Each number is 500 + 25 x the weight over its row's rms, rounded and kept within 0 to 999. Layers, rows and columns count from 0. Numbers have three digits each. The size before them is the row's rms in percent of the matrix's.

# layer 3 MLP gate, 512x128, rms 0.117, rows 498-511, columns 64-127
122:516521551468488504507517523492468514505475495456506500516479529487499489500530513484480450505461486527472517519485461523515533477520481551533478543534478482491518508477502487482498499513496468
102:525501472504475453496501499527498494477491494515526499551521513479537473470535479459483486514512561487494513491524460552463478517483549522466502527541516496522477546484466540520497457526439470
092:512498532506490526530481513533526530517542539517445503479470525530513512507490494517474498524481498505504461513484551532501520498507483486520542507504514516472510471495541512470497457447469551
108:507492511543505545507464510529480532463523497511499453539464544518497519514494530488533497420528524514490502524497521544530524509484531502498484470527520535488471520475484468482523477486512470
090:512505492513530493510517522541498460544487509525491521474471490490503501521481523499495463521563488503486493440490495519461495522480536488502517488518500475495519497491528481507516461464536474
089:506533492482498512490509520495479484499482511517523507488520465564490529459512476508508515502445570465516504545556491508467509491502478492494485503511524540508557511521509504537525508494470495
100:483469522517471532523515509490461491511520512491465503493537483488522489496473521531512509477498475473521507490540517468456504500491463489494452514521466438504480461546477456532504475481498516
090:504491514491460545470513501492511518497486462558459484532485497491474544532481514508522544537472512502509502481487491484484535523504478502507516498503502474507502512523547492517499425520509531
115:541489477470536477531491494510492503502513506482503533485555513529493502478507459514449469517508513517496496472511486520499464490474480507495487523493518503536465481466500496518439467488502510
108:526476442494511490498556521483529552493474474531492536541513490501476463481505477519552524510530502460485491447459492480499457525520496499478513436512550503518483511529461471497484512519495482
103:518489502473494480508556493523499497513533500482530493447483512429530533588488501511489522521477466494521473494490493510486494483495512542494479462487501441517495537517511509487500495470495501
106:473481532508461488477499482548472485520487497522467515494503500482518474501526508539518494545505479503495463502502516501524470464520519509553533537492477503479487469527502515489479453457521526
093:512548493521498491533538526516529517505503504507567517460521480489530527517511491495499483502512494505488493463441457483481491527550496541493493500534541493539495521508518481479510522510499503
099:475485485490485490477472503521529509542485531496497517472483476543479540508518504503532554509484541484533480483484520491518476531511541500493539503482507507514490517518494511522453482522515482
# layer 3 MLP up, 512x128, rms 0.109, rows 498-511, columns 64-127
092:468502493549514525470526529512495474490467564531502506502466527503575516505535503459513485487507485526495495523455494494509560469512505534505486461489515510519522484497513526528521475517500486
103:508477547461481501492494506518469509537527448457487515500475504535505488497480477485515462496506481545545465504503419522468505482518525538474483517556524499484492507527511472494501488516477509
104:486501505493474488486510501487468470510466464503463527516514550506497489515526477524510500496557503505495517519466455538478445491465514574490510538518486479513518515509475536491479488462518464
108:481498505519474500500518500537504510513513499488491510508480455495490506508460519516533488531507560480470526511467481522489514498549435519509491499476556500535482486492536467528449493478514502
096:508490530496491462506494532466479487503501520479511518502468519519537477496478489455475527473522531487521479509507527489517555475493500513497506577533536482515503538513525484521516547485505534
096:511480493533497470460501472490510515490512481511482469526469493521507475513471455476502520500506481516495524525445491481513497482436537468476499504492553491511477498489494476461510488514512486
095:528482476489540510487505500495504510496462500512525533477466567496497498466542529489424456515508470459509511506453480504480548532500473533476497506515512484549504487502517474532523510517494531
094:525482510480493484507513494485450455474497481489515581460472478512555519500540474502506508545469507457523503536507535481512535523527476493481523515484461485507517531550458553532494495495497524
112:553502493484491461509497492479443506524509485426493451509506517485459480556499517527532509489466537502463484527486501470512513493494528492506518459494468473515459514506454532452486500483517505
106:537500500543477485519539523539525506527480506458522521505500476493506515503436520517448496483504527558509512546491489523480538505533451470524518474496486504478503481517478528519434502516543500
080:525503520559524526509474467450496509500523487489512508525520508509495468490499468509506489470508505509489503524491523517504496514444492503517508506505456523485504473519479501497519517530502502
103:493566542498516486481540486485497442512437485487489503505479509555489472485508512514496481470460488540566520479466514490525537490523521529463498491516514454510471495489486545522483482477483529
093:480531464498519458564478522469476484512491528493501499480511483513518466509514507458459503528476538500488504530517514478480507535526491529502461503510469489486488544496522487505483481474489529
100:525484495501531541483529533513476478498530506443531495506510506506543459528501509447441460500509512534487535509524472478507489499524442461504460454526514499517521524447496504478521519501506480
# layer 3 MLP down (transposed), 512x128, rms 0.106, rows 498-511, columns 64-127
096:534530466484521467506509472520525511498526469536513503496511450534476511485473509558503521494504530489530502490517556503476439548519497459479498509499541523479490488484505489471482519467513516
099:503535463490492516465508465506496521531500511532514482547522527500524496530494496458486466529481544519506548470473508501480492495517517496489562487482513483500461532461488486483551508482511455
114:499521472522497497485495485457508498481505465519507508469503468441485508526515524509542550507531488489468504524463463521480462483488510540515512526510514516533492502487485548480496485471512500
105:434515515481460488467542480498445471516502507465483459488509476457547514555516544499500508527474518489520499508482484480527562448540466506483495493518510467469514470488540485493469521526471498
092:517493504521523495500508544490484472507542507499500451503495486426515463469494534459481533530533498487493488449476490522487506495469475537459511468486531548483502491492517492506482528483498485
097:490520528474480501502508521495465470478517491467514488514513486545512522505481489457485482512447538448525519505518514499467485465482490506490491500513495514475564519535528448521515502516427487
097:486515505538518501462479486504549522495489472503504508518493520506499497472531524468518515532483517526480483511483495524529510500482520464501566529485521535478527456476508563482527510531506469
096:522471535522538515546505542481511474527498456471490538520529506504506461479509478490465510486539501500501490489535515487503521543536490532520475515454489486479489492491446482562485535516499481
102:502487514470505522478501506486540468472472522523536519494435475470516512486460532468463494514478486465525500481470531501525471512498483487531535478563505515489527502511539476506521505501481535
109:523535475463458513521460471497482521497517479454505558548533508529493479436505468513541507486524517495488484528486503505501470502510495494507508502505562515540517473499491548503506529529514489
093:519489481495515473482538495506518492506486504485519509433472501501548513547466492514483471454456526493514511466498488492486452494509490541475458495452513467502503557467515495492516523484502444
097:518529479510525519506498503479513522500514516476485471529551488531477530514466503492462498503562539448475486511529493521468476506514486481472473493481533517516538498489521502492521517564487493
097:472485505476500460464484492443473508469510483526466518531519492480443508500510433513483464534492515517499492491518498526492518526500492498550495501495499503494536499478455518570532487503498492
107:478474520507525539443486530527506481511485487466514513495505502494512492479485470480453558529461527515512534486498462478480489499470521537486493507535541502474526547466520530491484516484539500